{
  "hidden_act": "tanh_gelu",
  "rope_fraction": 0.5,
  "parallel_block": false,
  "init": "trunc",
  "optimizer": "adamw",
  "batch_tokens": [16384, 32768]
}
Each number is 500 + 40 x the weight over its row's rms, rounded and kept within 0 to 999. Layers, rows and columns count from 0. Numbers have three digits each. The size before them is the row's rms in percent of the matrix's.

# layer 2 MLP down, 64x512, rms 0.149, rows 0-63, columns 384-447
100:537546489549494531510498498518505551505519460498483505505537502484532568590504546502566513500465481506504538449504477463491519474527509501549546471579428482493537488554452461401498498549522482
114:445473540537458501548501501559490515523472535500486502449481481472535483526428511501481527491491460463499513522497492472476475485464487498511522554492469514498492482512459468447615478448488455
105:478519454565480514477499503587566463527485546499493500522457501484534555491537494498545503525540530471501430472500492515485517561541506500427473516502463463499484456630510545430467556456474491
117:551473538503565521461502518458553442500478476500527502480469519536562546477505578507466502496405528514501521570500543504567546519503501499513497504485487498498517540511508481505446456462536536
091:485534464517558518530505487586500569480539452478486503531543495505497611481499505501513496533583527509497562521498454477522490531496517497513510484497484469491475513480530486492499508518480475
099:592572433501516546481500515423519474443524512502486502459469495467501521528464482502573462509533510513499428483499441493431470511456522499438512454446563468501473471497597476598534517519421477
107:521498480533511480514501512518499464508524577482461504522500507533424560438617550500482501513471471473497515548501546525589537526462510496524479448471476525507483493468520474542508491526486458
088:568499502513465488525499463516468537515437563497467495533518525508478583510462503496468500497512549490500429437506560490520488490393524502517497472502522487509486528358527465517482490473483466
097:504498575580449528473500484488493539430467603495557497489441497515501523553547504499519503506532500572506518498508512494445510515553495507466466516566386491502387463433521508523481497511457446
093:524497510565632471508499554438470473494483497517459498475509490522450430527504532499484515540497530493499480521505552486543448568506484499530475557545564454508421523469429508487427571545438475
093:476542478486527505544500494442403558527531487512561499501494530529549548531457400499461501485569495506504496500502463478467518461502477501489598553535499502501499515494453481411468494540555418
090:452425584468412498479501491458441528487459463499565498473455454462497434542392479506506532497484543526498467497493504503465504534465499501554483461473469488501519496631482493540449519475547500
094:504507560492417482560502440516516494505453512523547501478534499511443523560533412498499502484493451498499504510502371488498434466501484499484503485507578521502506540502479498481486460473498524
107:445456472536487493563498508513522510477535598506551502422476492523465453511510511498400501525496461464505499555505496493498525449530472502575498507478497468500503539481493451551528495483558504
098:485465482509452475463502500428411506457531586512586498562471511498532465576507523500518439520520535520506517485504548494492510545496502504491547492521505526497462475435469513461493498472467544
090:489525465539542499515503490403426450556513488521557502495472521462544482477553447503529505473498556522506472480502397520496489515507498502461555474594543525512471409471477495494486474435448543
091:516524504537487473526504525562520531486484482529438499476591564469459540480499471496460465480478527530503522467508530460511529464510497503549527412500442498504540438516486550437435567429490476
117:440501483398509481484499508534409459530457431498529499503512492448501482451499501504507483449459611504501497449497478453475531494481493499487507495513479517498467519473547563474503508520527417
096:476523506512539520469497479477506446498458482490493498482471517528522462545543541498495474557540538504500583591504454481516513455567521500551512456525404507502512519472418476561490527503485472
094:485534489489385458484500462457467571566421474493567505530540538445466433507514464510478496549422482528500498457497467536441562547485490496565572432437501550493516503467529535606549476536511419
092:482493505467442517557499477488548491451503587500428502434486501475453544539470475497493491467512521523494629453499419528398524517477509498499490578472532492500554491534454542476539516431461506
091:509492545508498469438499565537499488485456497488576500475561506452542574424510527499546483507503464525501505458498546499451534531413494499552535521467466478504482454519457482563466534537468468
109:482463530473543517502498532539499458508451457492547502459476517443481483414423486496437466429493564494503506463503372473471538537425513503519514482463469506485515502509508488529583515490515447
111:477496433389415501559497465525460514512480483483487496463502495423455452511397493496475471490486505530506429444509511502468494477496533503524449497486495533500519517560490460530523510517577546
096:508485492474532472498502523488466405526473496485561498414429479480439466563428428500551484484561482475500427467497428471470512478450498500514527464614449515498549409525556455518466478486547472
115:520506537555547489473502550455551529537547564509611500523484471571496552481493560494457518537507569469498556542502578481588507509509499500496502546556494491497495507572534519462489475538544602
096:415511524486448510514497528489462527482502457513537497502525499457482572487514552499518460542567583539498506457496507512493495481430442502485521565527487507507483512525552512504533505484487508
101:520530512518516503495501495488442518539519478493517497520469508438462383516467414496503517454486434510500427491497450486458516477520499501494497500525512512493415535388486491464454510486493493
102:470529506555425504481499478506526538437548523496491500481477452540539475533532525496494510570488427487496440556499499547530558472518508501543515551445523463486524493403451540484457506517517589
095:449531467602552497604506538509508501434502503497411501424478497481483523484560564504454519475486560464501538501491547497454488450515490501480424547540522515485477554431392546497470484553488575
100:551495544618490496485502521535442467487565554508523498507519553551520547507625457496518553547489499571500486544501470499416516542508517500472590452450527486505506502493459546506462510488491483
095:541506522568509509531497463502548527497587488492497500440538479523472484467549509500455489546543490458500506540500371500482518473641501498523493449505480477494486488483418453512480529441516565
088:476506495538515476483501505498570511524527546509509499597458503547507539487477496499513510493567441486501478478501533524490474531489491503485538486435539525501518534541511543560517451500509502
102:500498594563464474506497512504465546518532508485451500516519511508505412625489513496487444511489525483500486541506456532508540472478510503533474516496460478502557555546472495542530514478482478
099:514491491505439575461502533507514492431557488528485496473514464498517451485504444500478579471501542532502500511500498487480532509496469497533479460494384522525582461435488519477415518522466510
100:497463495520440436482498463474550494527547513516488499524433549523485423515588506499589520554473432491505571547503491510536507498449516500436489465484475522499518539519564527502421522474462523
097:528499483481502533507503519446524425486482509517562501455517552519495548404527504499554466507533498504501492516500514513532450491426506504558460493481535507500470499508527515384504539519454497
099:463454483477450528554499473428472519483533505497514503491470490545489495541434408504445493519529525545500547539499398477534481474514494500432489500574566467498507583451563514486468495511505513
100:517543516551588493543500457499532511520468489503540500462481454468463464466463593503498503509476460528503501517498538502501484514452485501461498495529516495503542491483508472477390475520490491
107:537487585488499437541500536534424526499457508496479501563533486448465496599502429503470492440440562497501531451496478540481440531391467500457515562481527514499474498465509459482558543550457526
090:522488565495440515404499516529550507509457435524441496563528516411504482474532522493495490471447541511502505455507564553532496497460493502542537568466510489500518517562534478550430530522575522
100:520503477551513513491498467623473531493592510507487501508518480538449447564557565500476516558474404491508435512505482537545449476509474502463474514527550503496482558416440487508458496502442529
089:506424479479555509494499490544482470474524481511595498491497533428480546574432479500459492493479481534501483500500512523475489502408501499503448488429472510508432518504614489498428558548545478
094:481513488513413503522499502472476523434460425512496498451499509528379426420453473493477458526527440454503459467508510478448479528427502501487504482438495487501441502459597472462523494451568442
101:496483521415543470558503533490468522529512511503479503469442484482480570572494531506496462474541455508505501508496475526460490558501483501523465558496571581495451508573451562442586528552478568
098:484499458499568510493499473538489471456467491505530503529494531506457530487493474508578462522476470468506456527496508484561550450507437504499507491488514484484510428474491519497449507468477505
093:459498497497474518555500494494505554494484478515515499491520508528483486515442578504531464506544598475499528544500526471536522483504509498509474494502604493503487560439518547495478511472546455
093:440513533457512448530497479431493514488527518521415495481491434519539506524452412497466495490469493520507463558509476553516447474492467504475458497477502462512570517369488469487482418474473514
121:517488459486499522475503546487417445444533419497541505527498578450453543594530430498477499483457539539501489482503417499479480471455485502540497451454456505490435445505467509466540454489479483
096:496520452459502527551501515529550502516509515494529496438533509528524605441479500499523499510472495467502608504502496489473534518557496502512491488506454540497505507516425527499573544555492442
100:493557534459465489515497454595463512512441546513457500532503502431490506497449508503430422454471416486503545503504533523498563501449500501537498478530571540498553502530505521449549464516547462
107:512542510498483531465500468565553475521498476501597498503445571480516476455570464500513532506562473511498560507497568471504475478447494503553495455491482534494458477490431440512478456432468487
089:524576531486546422498501533506503506539464486488485498507499499501505569530431489502441529511463599521503547499496548513480515525523511501463540506505547512501530540540525472529425495516504504
102:545493529445569480508502511507493523494494483503442501486525469449417512586561396503517518465494455571501493447500489486443514533473514498544532493451474524498493482439530483502469494499466481
111:475501468456495517505500502480453482502428444491462499470448528408400462495494431501491481431443486490496462393499460516459500481535510502455568508543444534494497489374505515477481526466524481
095:522466497494480501500497564498431520498543546495408496538525511427522481504601527496492468467480513553498523486508515514445501451491511497513467526500504491512495488584485587521490487549527503
104:533444480484477547476502470588453501496507473486477500539491464476549455561493543497519467479530508494499497447502479506486519506462514498512513436500511489509543513497497515522534463457516434
092:405435413513549531554500536524508441467526453503465498478485459482463587421483511490565492529502538506493599521505550552479535473474518503526483481559578451498480452447518440496497549487579479
122:487523501445496560487501469575424526500414437502394501446476473417495470461452431505462492399499535443501454456497464478454485482437486501478475479475478489500496510483486554470481504518500453
092:515513461469525526555501527517529533501466503486431499478509460504538376497439494501447486496567587518502486502502539468489454506482497496481516522616505489506518494521589494499444461479489549
123:473514490449546492487500519464394558480477455503524499433463463409452463518462431498530469382480527497497474435498448494442514525473483499501464528512516497502489483489487479564446502461497507
097:537511556512531498449497488521457512484519519502604499530490452496510539428547447495497497523458514481501551456506518488491480490491499501488465535467476471500455512611448430466464514489472492
097:518552567507427512550498488576541529479502444514593494532542460464445521576558478495465466531532520530501568486505495513488540484526517501431459536557583462522556523479480432448503454519488459
094:418460497441417553484501527559547490475543551521499501587444460526475493488465491503495480522523460518497416562498559396513494475505510494504480461542433478518446475528463493465476458464426533